Weights of a small GPT-style language model, trained from scratch on English Wikipedia.
Training: a variant of SOAP for these matrices, 158M tokens, 4816 steps.
Each number is 50 + 15 x the weight over its row's rms, rounded and kept within 0 to 99. Layers, rows and columns count from 0. The size before them is the row's rms in percent of the matrix's.

# up: layer 3 MLP up, 512x128, rms 0.272, rows 240-339, columns 64-95
# down: layer 3 MLP down (transposed), 512x128, rms 0.232, rows 240-339, columns 64-95
up240 090:40 47 49 41 59 61 61 69 42 36 48 90 58 20 23 46 52 71 65 36 72 50 39 50 54 52 42 49 65 38 60 63
down240 098:28 51 47 61 47 57 50 51 64 61 29 46 60 77 73 49 45 30 38 57 29 56 59 62 45 40 46 55 47 36 58 58
up241 093:59 71 76 44 45 55 46 35 18 44 61 59 70 83 55 16 56 77 36 40 30 43 63 51 61 19 72 57 85 61 49 69
down241 104:52 22 46 37 45 30 63 67 47 49 47 64 68 39 55 56 76 55 56 33 59 54 57 37 61 58 77 23 72 48 45 55
up242 113:59 45 69 50 33 49 47 42 41 30 57 43 92 60 73 75 45 67 66 42 39 35 55 58 57 51 46 71 68 58 47 24
down242 108:35 28 78 70 37 62 57 56 60 34 55 54 44 49 66 50 59 33 27 55 65 68 45 56 55 35 42 90 31 73 46 57
up243 091:52 49 44 23 52 76 29 47 36 56 41 64 49 64 76 25 35 67 32 46 98 37 32 40 50 26 44 54 76 82 57 38
down243 093:38 64 42 22 53 45 27 38 44 74 40 37 76 59 67 59 48 53 29 55 68 56 52 38 65 57 26 54 21 34 57 52
up244 090:43 49 16 65 73 57 59 53 75 48 51 41 56 41 44 54 41 56 57 72 44 61 73 45 63 60 77 54 68 82 41 45
down244 082:33 49 31 60 20 66 61 66 41 68 31 51 35 37 56 47 61 67 57 62 22 64 42 42 73 68 48 49 48 23 58 54
up245 098:78 63 49 49 33 65 35 72 51 69 47 69 55 27 44 36 63 65 54 78 69 66 16 73 73 68 53 29 51 70 56 69
down245 100:49 51 22 45 78 37 75 16 44 53 56 57 35 43 59 56 16 47 58 43 58 53 70 49 21 19 59 61 60 73 60 30
up246 102:23 59 44 67 61 40 36 36 42 51 51 32 46 29 40 83 50 37 46 57 54 31 63 41 38 79 49 78 73 66 63 47
down246 094:51 44 41 68 56 63 39 33 56 77 70 58 53 70 64 54 68 59 75 54 24 25 29 21 82 62 22 56 25 26 49 18
up247 095:40 63 12 63 22 55 58 44 36 63 46 45 47 34 68 46 27 50 52 71 29 43 47 82 38 21 46 80 55 46 53 58
down247 116:56 26 60 56 56 46 34 50 67 54 28 59 44 64 62 86 74 44 58 37 45 54 41 24 62 57 35 11 68 39 49 50
up248 101:67 48 71 46 38 59 41 65 35 59 44 47 75 31 45 36 44 53 40 51 57 44 55 50 52 52 42 53 42 66 75 81
down248 090:30 57 24 41 55 68 69 07 31 62 45 26 42 59 40 46 48 52 36 45 63 33 48 46 00 38 22 88 57 56 70 50
up249 088:50 57 47 52 53 50 39 70 37 43 43 46 46 56 20 23 39 78 49 50 57 44 24 60 48 46 35 33 33 72 36 83
down249 085:62 48 71 61 68 37 53 24 51 72 48 52 67 47 71 54 65 30 39 44 36 51 54 51 68 33 20 34 62 32 76 34
up250 097:40 62 64 52 59 43 49 42 54 50 38 46 59 94 43 58 48 59 33 74 68 56 56 64 53 63 49 99 48 44 66 49
down250 101:37 64 43 64 51 64 59 54 50 53 59 32 52 53 19 43 49 28 35 49 78 43 43 46 30 75 59 43 09 56 55 34
up251 098:75 81 28 69 37 52 44 83 66 51 52 69 40 54 26 49 58 55 55 53 65 67 53 60 59 57 47 64 51 73 45 69
down251 104:81 62 62 33 50 56 32 35 13 36 36 78 58 41 52 26 49 38 63 51 50 75 44 51 57 38 28 30 63 40 62 61
up252 123:61 48 66 34 56 71 31 72 45 40 69 54 63 38 71 50 86 66 82 16 84 45 84 13 53 25 63 54 53 28 47 43
down252 110:22 44 54 40 66 59 51 64 20 47 56 48 30 30 63 56 39 61 67 51 56 66 71 33 46 46 46 61 49 42 57 47
up253 107:43 48 57 18 46 20 74 51 88 38 60 40 33 56 70 63 60 30 69 40 19 70 65 48 50 47 62 57 55 62 43 62
down253 086:66 79 51 40 33 42 41 69 12 35 45 72 72 38 59 53 56 60 58 45 20 45 35 62 49 81 25 23 53 49 58 50
up254 088:49 61 57 55 71 44 68 46 30 43 24 41 44 72 52 58 20 56 59 51 80 44 63 50 26 37 41 45 58 46 47 38
down254 080:41 68 45 53 28 55 70 75 49 77 48 49 53 19 76 36 52 21 36 48 56 59 68 63 39 65 54 52 29 48 57 36
up255 102:70 32 55 42 54 37 40 51 62 63 62 58 53 58 35 34 41 38 41 61 56 53 53 75 43 69 55 61 60 58 55 32
down255 092:62 52 80 56 52 50 21 36 65 52 26 60 45 38 20 61 58 32 41 49 29 50 45 60 83 46 35 64 50 55 38 50
up256 092:57 49 51 57 85 57 55 42 55 61 45 47 24 72 46 36 37 62 44 51 46 72 14 53 36 59 30 15 41 63 58 39
down256 107:58 48 45 74 41 35 57 53 66 55 47 39 71 57 54 47 44 55 66 54 72 41 61 47 47 37 38 57 68 43 36 50
up257 122:52 68 36 65 61 41 27 04 54 54 58 53 34 49 56 54 85 48 46 22 46 40 44 55 53 49 46 59 67 24 53 66
down257 108:41 61 45 29 54 34 71 53 42 70 33 41 41 50 49 48 41 58 53 61 51 34 41 63 53 60 23 35 51 76 25 28
up258 108:64 56 39 43 65 86 39 39 25 41 33 51 30 56 55 61 34 68 47 50 68 48 43 26 52 29 56 59 94 33 41 23
down258 107:58 30 51 43 30 62 54 58 57 50 83 57 74 57 69 40 86 88 72 56 28 49 44 43 23 51 39 27 37 54 39 44
up259 124:72 16 36 26 31 68 64 64 76 57 66 58 53 43 56 36 76 73 55 83 53 31 60 54 60 37 25 51 76 42 37 38
down259 096:38 54 43 45 50 75 85 74 47 49 06 30 41 35 39 68 43 45 34 75 39 16 69 72 37 39 40 49 50 81 42 57
up260 107:45 43 47 59 39 59 51 11 54 51 61 47 30 52 58 48 25 67 52 39 37 54 19 43 17 15 14 35 55 26 62 29
down260 097:52 52 50 29 55 52 22 76 20 46 33 49 94 24 59 34 52 49 58 55 56 17 53 62 68 77 77 68 69 70 39 78
up261 087:38 61 49 53 41 26 47 50 53 37 38 27 33 57 48 28 41 65 54 40 28 48 61 43 85 33 65 46 39 69 51 46
down261 110:43 73 55 44 52 66 44 55 60 36 46 68 63 23 41 63 40 34 42 55 46 24 70 49 26 26 56 85 39 39 43 65
up262 089:22 26 66 53 73 51 45 39 80 55 18 69 35 61 38 57 58 63 31 47 44 47 56 57 28 43 37 59 75 48 47 78
down262 086:52 52 40 45 30 27 46 69 41 37 75 17 61 51 45 41 38 58 49 65 68 55 39 34 49 51 52 48 36 39 33 36
up263 096:43 51 47 50 53 80 47 64 42 59 49 47 63 73 46 64 54 45 51 30 66 44 48 64 66 10 22 54 64 66 57 38
down263 096:71 54 60 66 10 75 53 54 68 69 55 49 56 15 51 27 71 58 21 64 42 43 48 52 57 44 33 34 69 62 29 49
up264 094:45 75 27 49 66 45 33 75 57 65 52 48 38 41 57 47 52 64 23 67 69 45 53 55 76 65 61 47 44 72 51 17
down264 099:41 44 54 42 41 60 47 45 64 29 68 66 59 40 54 47 33 61 58 36 47 55 58 68 67 47 50 68 69 44 66 61
up265 116:43 48 60 39 39 24 70 69 62 61 52 57 69 67 82 44 59 53 49 57 30 60 27 50 59 56 39 39 61 33 37 75
down265 101:25 54 31 41 42 45 66 70 69 41 56 55 80 25 48 55 48 45 50 93 66 62 58 49 53 48 65 36 71 41 37 39
up266 122:60 55 43 56 33 39 40 42 35 44 85 38 40 60 57 44 36 37 42 26 29 63 55 60 53 53 38 40 58 32 67 44
down266 124:25 73 29 62 67 51 39 47 43 48 45 44 63 52 41 37 51 40 49 64 51 46 43 53 67 20 47 57 23 72 42 86
up267 080:57 32 65 34 59 37 55 60 75 27 37 60 73 51 56 65 56 48 39 54 64 78 70 41 47 13 67 47 56 65 26 54
down267 092:47 65 84 65 52 42 52 66 47 20 42 49 45 39 68 70 81 61 82 50 73 61 36 61 38 58 52 53 50 53 63 55
up268 104:56 26 55 51 68 75 43 44 26 54 45 33 42 90 59 62 42 69 54 45 44 40 57 72 34 54 37 67 27 68 41 52
down268 100:50 23 65 55 62 51 57 42 79 47 61 52 81 60 55 81 57 54 37 58 16 34 32 42 56 53 56 39 27 62 64 36
up269 076:41 58 64 78 53 63 31 44 73 46 47 35 81 33 69 39 28 43 50 56 37 60 27 51 32 72 39 64 50 65 42 45
down269 083:41 33 42 37 62 57 36 24 46 41 40 59 31 89 57 76 45 48 48 64 35 52 48 40 45 31 54 62 47 55 32 56
up270 106:52 32 31 42 26 54 55 45 60 52 41 47 64 52 44 59 48 55 31 41 61 64 48 46 29 95 44 59 44 75 53 34
down270 111:54 16 42 51 39 61 39 45 74 27 68 30 71 62 28 76 44 58 38 47 69 75 37 33 60 42 39 10 34 09 42 45
up271 091:48 41 68 64 46 54 44 35 36 55 76 57 49 48 75 45 74 58 62 44 46 38 70 36 42 19 52 65 73 51 50 33
down271 093:43 53 32 39 40 78 48 37 68 25 68 63 55 50 85 60 45 41 56 55 41 60 33 39 26 82 78 52 64 18 63 49
up272 105:58 49 45 46 57 63 38 34 55 45 41 75 55 27 59 27 26 52 65 42 50 45 44 61 34 65 43 58 42 37 56 70
down272 097:33 41 46 73 25 58 52 68 49 56 55 70 50 56 36 47 49 38 41 38 41 63 39 40 36 66 35 36 43 51 43 48
up273 098:36 61 55 58 51 66 68 45 43 36 65 53 52 54 36 35 42 56 54 50 67 76 37 39 33 83 24 57 39 51 53 69
down273 080:48 90 63 63 41 39 57 71 48 51 59 64 59 14 48 20 38 51 38 65 74 68 25 44 66 78 49 22 54 43 55 29
up274 099:38 36 41 47 61 60 51 51 61 39 35 39 45 51 32 44 61 60 63 43 42 41 61 45 71 71 38 56 48 71 79 87
down274 087:64 53 44 24 27 35 42 50 45 75 46 32 55 61 51 40 61 14 33 17 50 70 48 80 66 37 32 42 76 47 70 22
up275 105:46 61 62 39 61 70 32 16 47 61 42 27 57 47 72 55 45 22 67 51 51 26 27 73 50 78 44 80 48 44 51 58
down275 092:73 33 52 57 59 15 66 38 32 72 50 41 09 33 50 33 47 53 29 60 67 36 38 69 58 57 65 49 59 49 38 55
up276 101:76 53 56 48 45 72 24 50 63 27 42 32 70 44 77 43 49 31 29 52 58 26 45 66 51 66 48 51 48 67 60 71
down276 089:33 43 72 51 45 61 39 30 70 52 49 58 36 43 67 42 44 45 35 36 25 59 61 58 83 56 61 46 51 74 56 80
up277 120:51 54 54 43 78 89 43 44 60 63 64 67 52 47 68 58 28 70 42 36 84 47 64 43 34 52 59 49 47 43 40 76
down277 119:49 68 49 56 36 36 62 16 56 57 65 59 78 50 39 64 59 62 47 63 28 59 61 76 46 68 20 54 47 27 54 22
up278 097:73 33 38 55 64 43 54 64 36 50 82 50 46 24 45 28 46 53 44 40 68 57 34 58 48 28 70 75 47 79 76 61
down278 077:53 38 64 71 33 35 49 34 53 57 67 59 29 05 67 46 60 27 38 27 40 38 57 79 69 49 33 43 53 14 71 37
up279 099:38 59 55 68 37 65 54 41 62 34 44 44 28 31 36 51 45 34 33 70 45 72 22 59 47 62 21 21 20 87 72 63
down279 111:52 43 32 28 45 62 45 51 34 64 46 32 58 35 62 49 39 61 52 57 42 23 60 57 38 34 73 55 67 26 56 45
up280 113:65 45 54 39 34 33 37 51 20 70 38 38 47 44 55 56 26 47 54 25 19 40 64 35 54 30 60 49 41 42 76 66
down280 114:40 58 56 72 16 57 50 54 57 61 39 70 68 36 75 69 73 66 38 46 54 44 50 53 42 67 43 37 74 57 35 42
up281 137:41 48 66 49 56 50 60 46 93 77 91 65 76 38 71 38 87 54 87 66 70 59 36 73 64 48 48 76 37 33 35 32
down281 126:31 51 41 58 60 50 58 67 53 31 40 43 47 42 44 44 45 86 61 59 35 73 55 51 51 58 46 67 61 30 42 34
up282 102:63 65 70 44 27 48 32 25 43 55 48 26 54 43 67 66 58 64 39 89 36 45 25 49 53 68 35 72 47 55 52 95
down282 091:52 71 41 42 25 62 55 53 53 53 31 33 49 52 47 14 47 55 67 43 45 48 48 55 18 58 29 59 44 79 60 69
up283 102:60 50 45 40 82 46 43 68 65 59 55 65 60 60 60 38 49 49 56 44 59 58 47 57 54 15 52 64 50 43 48 33
down283 096:42 42 56 66 56 37 68 38 53 50 53 62 43 62 51 50 48 41 39 51 26 43 52 54 52 41 28 34 64 64 56 42
up284 120:40 49 27 33 45 09 46 66 56 65 48 63 55 40 66 71 50 51 61 41 55 50 64 52 44 48 59 60 54 51 29 45
down284 105:57 72 57 47 39 47 61 76 32 38 41 68 32 47 61 53 32 37 71 41 53 42 29 41 52 38 48 40 36 62 43 48
up285 076:51 57 62 62 65 46 71 61 71 62 27 59 60 45 48 52 56 56 30 65 65 52 77 68 66 77 65 32 31 68 48 56
down285 103:61 55 47 21 28 41 40 29 40 32 38 26 38 74 58 31 65 47 59 37 53 42 41 42 50 84 35 49 59 34 31 33
up286 102:41 38 48 42 24 24 58 49 41 50 52 62 54 34 58 28 60 65 70 53 58 44 56 39 23 45 40 51 38 65 24 26
down286 098:53 53 23 77 63 35 66 38 56 30 39 38 31 73 28 47 40 46 49 76 69 44 68 72 36 42 45 78 46 64 44 29
up287 099:60 68 45 49 48 47 51 46 40 56 41 43 23 53 39 54 54 46 61 53 48 38 57 38 59 65 44 56 44 54 48 21
down287 096:27 38 50 70 48 55 38 47 63 37 82 17 60 51 30 57 56 61 45 39 49 27 57 41 48 39 59 72 55 66 28 42
up288 082:35 54 58 45 71 25 60 33 65 59 46 20 68 66 42 71 56 75 23 19 65 49 61 44 40 27 62 74 35 37 54 51
down288 108:62 59 44 67 74 72 41 48 19 57 49 57 60 65 47 51 56 34 34 59 34 45 49 64 49 46 67 51 61 72 62 63
up289 086:40 65 46 69 59 55 54 41 24 53 41 77 45 34 45 27 67 34 74 70 40 58 73 53 54 44 34 52 42 52 37 42
down289 097:21 35 38 70 58 42 52 32 43 73 44 68 41 70 29 78 64 35 09 45 51 41 57 50 73 64 29 39 63 60 53 67
up290 115:95 60 33 28 36 33 49 65 49 43 77 52 49 24 59 44 41 63 58 43 54 55 65 44 47 39 59 59 52 68 62 44
down290 111:88 67 28 25 31 43 64 71 50 42 50 25 52 25 53 57 33 38 55 31 39 60 72 34 40 37 70 26 24 53 53 39
up291 104:53 36 54 37 59 37 64 33 81 52 44 53 55 69 71 31 60 84 56 62 86 50 35 47 78 36 53 61 72 41 85 57
down291 088:53 45 43 52 43 13 66 58 66 60 52 57 80 51 59 86 41 64 51 40 73 65 52 35 59 55 67 52 34 47 49 52
up292 089:33 51 29 51 57 73 55 60 62 55 58 28 28 31 32 43 68 57 58 15 69 48 54 27 44 27 66 68 45 54 55 57
down292 096:56 63 43 84 55 70 42 67 80 55 45 53 51 40 43 57 00 69 52 56 70 77 41 54 60 58 39 57 45 92 61 55
up293 076:64 59 39 49 35 47 38 56 56 38 42 62 52 53 56 77 76 34 60 58 60 37 59 57 35 59 32 32 52 59 37 86
down293 077:67 60 72 57 62 65 33 56 50 62 36 19 50 57 39 69 22 57 35 58 19 63 62 20 64 20 58 70 70 58 56 40
up294 096:60 46 56 69 40 51 30 47 76 78 48 47 58 31 65 61 39 44 37 35 55 60 50 58 70 63 49 41 66 31 38 29
down294 087:69 32 46 58 51 37 24 51 50 56 59 70 33 23 63 62 43 49 60 47 26 41 63 52 29 60 53 28 42 52 68 60
up295 097:47 14 43 58 54 53 50 25 38 52 35 42 80 47 34 52 51 56 38 71 43 46 69 61 48 62 53 20 29 68 54 52
down295 105:44 32 71 44 65 78 63 42 37 53 58 43 60 46 52 45 64 38 36 58 61 58 59 45 26 42 37 59 51 16 39 56
up296 100:42 53 54 36 75 83 19 57 46 61 29 41 55 62 73 33 72 71 31 60 55 65 53 29 58 70 67 68 37 75 34 51
down296 098:65 51 58 56 62 44 57 66 31 38 49 44 46 53 45 36 73 55 82 40 43 45 41 37 55 60 67 43 42 74 57 17
up297 090:43 39 50 55 49 59 45 81 41 77 47 35 70 39 41 15 49 30 50 64 51 62 48 45 49 37 44 66 55 63 42 14
down297 078:34 51 65 39 61 28 56 46 42 51 49 11 50 39 41 36 49 42 46 70 50 59 57 61 52 67 05 47 50 21 31 16
up298 103:59 46 64 59 42 36 38 56 56 32 55 50 63 44 76 46 51 23 51 24 21 52 61 55 38 42 57 54 58 53 50 60
down298 107:33 47 55 38 31 49 63 49 41 72 42 63 37 61 47 54 48 82 38 55 51 17 79 49 36 50 42 66 41 84 58 18
up299 112:34 58 53 44 46 70 67 46 42 58 22 46 42 59 40 55 23 36 22 36 38 31 40 38 51 55 50 90 41 69 36 72
down299 117:54 43 70 41 49 56 49 54 60 44 62 63 55 48 52 39 33 38 68 55 52 78 32 23 57 62 57 30 54 45 58 47
up300 098:73 43 39 56 48 59 70 47 47 46 31 45 42 57 37 48 22 77 35 40 59 63 31 61 58 68 59 58 48 45 35 38
down300 086:63 43 57 45 18 37 63 43 49 50 56 30 48 59 40 30 35 53 33 42 22 77 38 59 33 45 68 54 56 37 21 60
up301 093:62 60 57 69 39 43 44 55 56 86 64 65 82 71 03 39 57 85 41 39 29 62 66 64 33 51 58 52 30 64 52 61
down301 094:49 88 48 51 51 52 50 55 32 47 40 22 35 16 33 55 36 34 19 43 34 46 77 56 47 42 57 27 50 51 36 61
up302 092:51 45 30 20 36 73 64 40 35 12 57 35 41 27 44 42 77 65 68 50 69 26 44 62 50 39 51 69 53 59 69 71
down302 089:56 46 66 36 50 57 69 51 47 35 55 55 71 59 33 63 21 39 69 44 47 93 39 36 70 50 39 72 28 35 52 59
up303 113:49 46 36 34 33 41 44 54 51 67 44 56 47 48 33 36 67 56 49 71 55 49 26 26 56 60 58 49 69 55 58 62
down303 104:65 35 43 54 24 76 55 43 56 35 63 56 72 43 18 43 30 30 29 55 18 54 38 35 66 40 42 51 42 61 54 42
up304 089:60 64 64 61 45 79 60 32 30 28 45 40 71 54 61 43 64 59 54 59 37 66 55 78 45 45 38 58 34 64 59 43
down304 087:43 40 45 54 46 78 42 63 42 57 16 65 78 48 47 64 67 37 58 62 35 33 43 49 36 42 61 59 40 44 62 52
up305 103:69 65 30 36 50 76 28 57 60 54 30 35 29 83 60 53 42 83 49 49 63 36 38 35 46 51 58 78 82 53 52 70
down305 113:34 62 68 68 40 22 72 62 42 32 56 74 79 12 49 68 55 31 58 68 52 71 70 70 57 29 53 38 24 41 48 40
up306 106:59 67 41 66 18 63 49 49 36 13 90 58 44 60 44 35 25 83 39 72 53 34 50 79 56 61 61 34 35 70 72 37
down306 092:53 40 39 53 45 59 70 37 59 53 72 55 41 55 26 64 25 87 47 78 40 39 77 59 22 50 45 34 55 49 75 48
up307 091:42 21 33 42 60 64 58 41 49 64 50 69 23 57 60 44 44 37 41 59 60 33 51 45 48 66 20 64 65 58 42 60
down307 102:48 56 29 51 54 52 43 44 61 41 37 45 53 52 45 72 60 69 57 49 54 69 42 51 65 42 52 30 50 56 65 32
up308 090:49 62 60 69 59 57 56 47 41 64 53 57 70 47 45 32 51 57 34 64 77 56 29 40 67 46 30 31 46 42 43 35
down308 092:04 50 49 86 62 61 58 59 46 39 42 70 65 41 31 49 15 49 57 41 65 57 38 27 54 43 67 40 53 40 47 54
up309 088:52 65 53 73 39 62 50 53 50 41 35 63 58 48 42 08 45 57 80 38 58 42 50 35 57 58 47 39 31 30 34 55
down309 096:49 55 42 39 67 67 58 45 66 56 60 53 30 62 73 70 79 11 25 69 39 62 38 69 18 60 57 47 63 58 54 40
up310 117:51 61 60 47 57 48 40 84 38 78 54 34 38 60 46 56 49 57 11 52 58 51 57 79 51 58 98 56 62 66 32 68
down310 097:34 70 47 48 53 60 64 51 22 40 38 40 46 47 59 64 56 59 50 63 66 09 44 77 27 36 33 47 53 39 57 33
up311 090:34 51 47 48 51 61 75 33 50 68 64 45 66 46 59 39 41 36 47 26 41 59 47 46 53 62 59 76 64 41 64 59
down311 116:48 27 54 63 38 75 31 48 40 60 65 58 62 67 52 76 77 55 63 83 48 46 54 63 80 33 47 62 42 50 42 43
up312 101:80 40 48 43 36 48 85 50 69 63 44 54 35 49 82 48 59 55 53 53 63 39 34 16 42 63 71 66 85 71 52 52
down312 113:57 41 66 62 43 45 47 42 62 61 60 73 35 71 47 15 24 38 36 53 19 60 54 59 76 41 61 95 41 45 38 59
up313 126:61 38 36 26 10 39 69 59 52 49 43 60 59 41 52 43 59 44 76 37 60 47 72 32 50 47 55 72 51 54 19 20
down313 118:85 48 42 52 31 44 44 28 93 36 51 15 47 66 35 55 54 47 53 35 47 65 56 39 37 77 57 18 55 38 68 43
up314 106:48 40 66 65 66 50 57 55 33 40 48 47 90 66 27 39 22 57 76 56 53 35 68 51 35 86 68 34 51 54 57 80
down314 089:64 55 90 29 24 22 57 57 72 53 67 46 32 23 78 62 44 67 61 63 48 94 30 47 66 64 58 40 42 53 46 35
up315 097:49 03 29 44 37 54 43 58 63 84 54 60 66 50 51 65 56 71 22 36 38 70 47 66 56 40 43 73 49 56 49 46
down315 103:46 58 48 51 44 62 65 14 56 35 55 28 60 44 42 38 43 68 52 46 56 60 61 54 42 53 55 28 45 61 56 52
up316 082:79 45 49 64 74 53 39 73 64 44 65 42 56 12 46 61 51 54 39 30 35 47 63 52 75 51 43 51 43 28 43 74
down316 099:41 51 63 56 46 70 56 17 62 65 79 47 61 65 42 30 44 38 47 67 66 46 57 44 43 63 44 36 47 31 54 59
up317 094:43 53 60 67 36 46 62 58 73 28 48 43 41 53 68 73 61 39 68 45 44 69 64 53 61 35 51 41 37 74 43 55
down317 106:65 46 46 37 41 51 56 31 49 29 53 30 07 49 39 44 43 38 64 50 68 47 44 43 43 91 46 75 57 72 54 36
up318 102:53 42 30 51 72 89 49 21 55 46 38 31 41 57 44 67 40 79 30 30 40 50 48 29 41 39 56 72 43 62 50 61
down318 101:45 78 25 64 63 46 51 59 62 40 36 42 26 54 38 49 46 62 60 43 45 49 52 46 57 63 31 65 36 50 33 28
up319 102:63 51 57 47 39 51 52 61 55 20 49 49 23 54 42 53 26 62 80 40 46 62 40 62 55 52 46 71 45 60 78 33
down319 095:40 55 34 57 60 63 35 68 60 48 49 43 42 40 29 55 44 66 53 40 34 24 23 51 64 47 62 70 38 68 55 65
up320 127:19 54 37 77 59 69 47 00 56 34 48 27 23 72 40 45 49 32 42 47 70 53 34 42 36 38 61 78 41 46 54 62
down320 123:68 56 29 41 41 79 59 46 48 72 45 62 52 60 40 60 51 48 55 53 12 59 74 66 55 71 36 79 49 42 50 57
up321 133:68 39 49 27 44 40 63 79 48 54 41 41 21 34 75 50 67 65 51 49 53 49 26 52 31 45 59 66 71 46 28 30
down321 130:42 55 61 39 41 77 51 41 72 39 63 70 77 59 38 57 44 48 64 50 43 73 60 22 79 67 51 77 17 35 47 70
up322 090:71 31 58 59 41 70 64 36 56 88 59 73 73 39 20 58 90 56 43 53 54 64 63 75 58 74 40 64 48 47 59 44
down322 108:38 67 32 47 66 44 33 61 40 45 35 44 33 52 62 14 38 16 80 44 32 60 61 52 42 26 34 76 45 40 80 66
up323 123:46 54 62 66 40 49 48 32 37 43 55 29 57 52 90 57 48 24 45 73 49 61 27 82 53 62 54 55 59 24 60 66
down323 108:51 69 68 32 63 15 49 53 43 33 56 56 60 32 49 55 25 63 62 46 56 22 44 62 63 66 32 38 39 37 80 36
up324 087:34 38 30 59 30 61 59 43 34 44 29 39 49 55 63 64 59 29 60 53 60 35 55 47 43 65 89 43 45 69 41 73
down324 095:53 74 46 39 59 56 70 50 30 39 50 52 37 58 67 44 26 35 49 54 49 69 55 65 60 72 54 60 63 25 73 38
up325 121:39 56 49 68 51 74 37 39 51 38 43 33 68 54 31 47 70 56 17 57 53 42 42 50 40 48 72 55 36 51 78 54
down325 136:70 47 43 52 69 87 35 67 45 35 66 41 30 68 57 47 46 20 52 55 61 53 58 40 59 53 63 37 76 47 54 40
up326 084:65 53 39 59 72 40 15 31 41 22 64 58 62 48 68 41 51 11 34 52 37 54 23 57 53 57 53 71 47 46 57 57
down326 102:73 30 49 29 43 43 78 31 52 63 46 61 51 62 39 45 34 68 57 44 69 33 85 56 52 40 49 59 66 57 25 44
up327 105:31 47 47 53 45 63 48 34 24 38 22 55 37 46 50 34 30 53 40 50 58 47 44 69 56 24 59 76 66 41 51 22
down327 111:73 68 40 46 08 20 54 21 62 42 26 48 51 51 84 60 46 47 30 41 35 53 59 27 56 72 31 49 52 31 68 54
up328 097:47 49 37 60 52 57 45 83 49 36 56 61 60 64 43 44 35 62 61 49 64 75 27 53 42 59 61 44 48 77 20 52
down328 115:46 45 44 60 50 38 66 26 58 67 36 60 59 35 73 74 34 58 28 50 65 54 55 41 56 38 53 34 57 42 76 56
up329 113:64 67 39 47 41 53 41 16 57 86 36 56 24 69 50 57 51 43 60 54 54 34 33 24 37 49 40 36 42 64 60 46
down329 104:47 45 50 44 33 34 77 61 37 51 64 83 63 40 60 74 64 24 56 37 59 37 82 56 66 50 44 44 46 62 37 49
up330 095:62 40 72 33 32 64 31 68 51 36 47 39 26 67 48 34 53 27 62 63 49 78 72 27 76 43 76 55 73 41 44 48
down330 102:18 50 50 23 26 55 43 24 53 33 58 33 79 61 44 69 44 45 63 37 33 46 55 49 33 62 39 59 54 13 57 27
up331 110:67 73 36 39 34 76 40 61 35 35 42 53 39 27 56 57 49 68 41 47 53 80 29 51 71 61 45 66 33 56 60 39
down331 105:43 49 39 22 59 39 57 57 59 43 20 61 47 48 38 31 46 60 52 52 63 66 43 39 34 50 39 47 32 69 48 59
up332 110:60 58 31 38 35 63 27 55 31 70 59 86 26 37 42 47 46 50 43 30 85 54 63 52 35 26 67 44 32 46 57 30
down332 117:39 38 39 97 34 25 28 39 66 28 41 34 56 67 36 66 53 61 60 33 19 19 44 80 64 58 51 42 60 71 05 56
up333 080:54 81 32 45 44 51 63 43 40 58 49 60 41 48 58 69 41 44 50 48 50 27 38 51 52 61 45 50 40 65 12 46
down333 087:45 49 51 43 59 38 60 96 61 46 73 44 77 61 53 63 62 54 81 37 50 72 75 43 60 49 22 55 66 25 68 67
up334 088:43 39 42 61 30 73 68 00 55 31 24 80 40 42 76 26 43 32 37 50 30 17 29 50 42 30 45 29 55 50 66 64
down334 102:72 47 45 25 55 48 44 82 30 41 79 58 38 62 43 50 35 78 51 54 77 78 22 52 47 69 44 51 50 42 43 49
up335 103:54 58 80 19 39 42 56 52 50 33 52 58 25 60 26 52 50 45 54 28 52 37 51 42 51 06 42 69 59 74 46 78
down335 103:62 61 46 28 30 64 54 51 51 38 73 64 71 45 47 45 51 53 93 39 50 40 41 40 75 64 33 72 48 37 46 41
up336 095:48 57 50 34 68 64 44 25 49 57 61 50 15 47 53 62 53 60 53 41 29 53 50 50 55 22 82 68 59 79 38 71
down336 102:35 50 47 54 54 56 54 79 64 31 38 58 61 40 74 63 55 33 54 44 43 55 53 55 62 42 58 42 72 54 40 54
up337 095:43 70 56 53 45 27 39 36 41 26 53 26 70 26 57 25 39 65 79 69 90 53 64 77 51 61 66 49 34 69 59 59
down337 077:32 26 41 35 44 50 48 38 55 32 31 37 34 52 50 67 63 31 43 43 62 45 70 37 86 21 57 31 48 50 58 50
up338 117:56 58 97 32 53 33 52 45 64 43 83 46 64 66 61 40 40 84 45 34 63 67 36 39 40 55 39 64 75 51 44 47
down338 096:52 43 59 40 58 26 43 31 59 37 57 39 63 56 33 71 71 74 39 54 38 18 48 40 55 71 53 55 86 77 38 70
up339 106:93 51 47 30 67 33 55 27 69 70 56 61 66 44 44 29 60 40 67 57 66 65 37 66 49 53 19 50 54 44 55 54
down339 087:66 78 22 55 66 40 57 34 68 67 24 40 55 43 50 67 49 57 76 44 54 58 46 58 38 72 51 59 50 49 44 66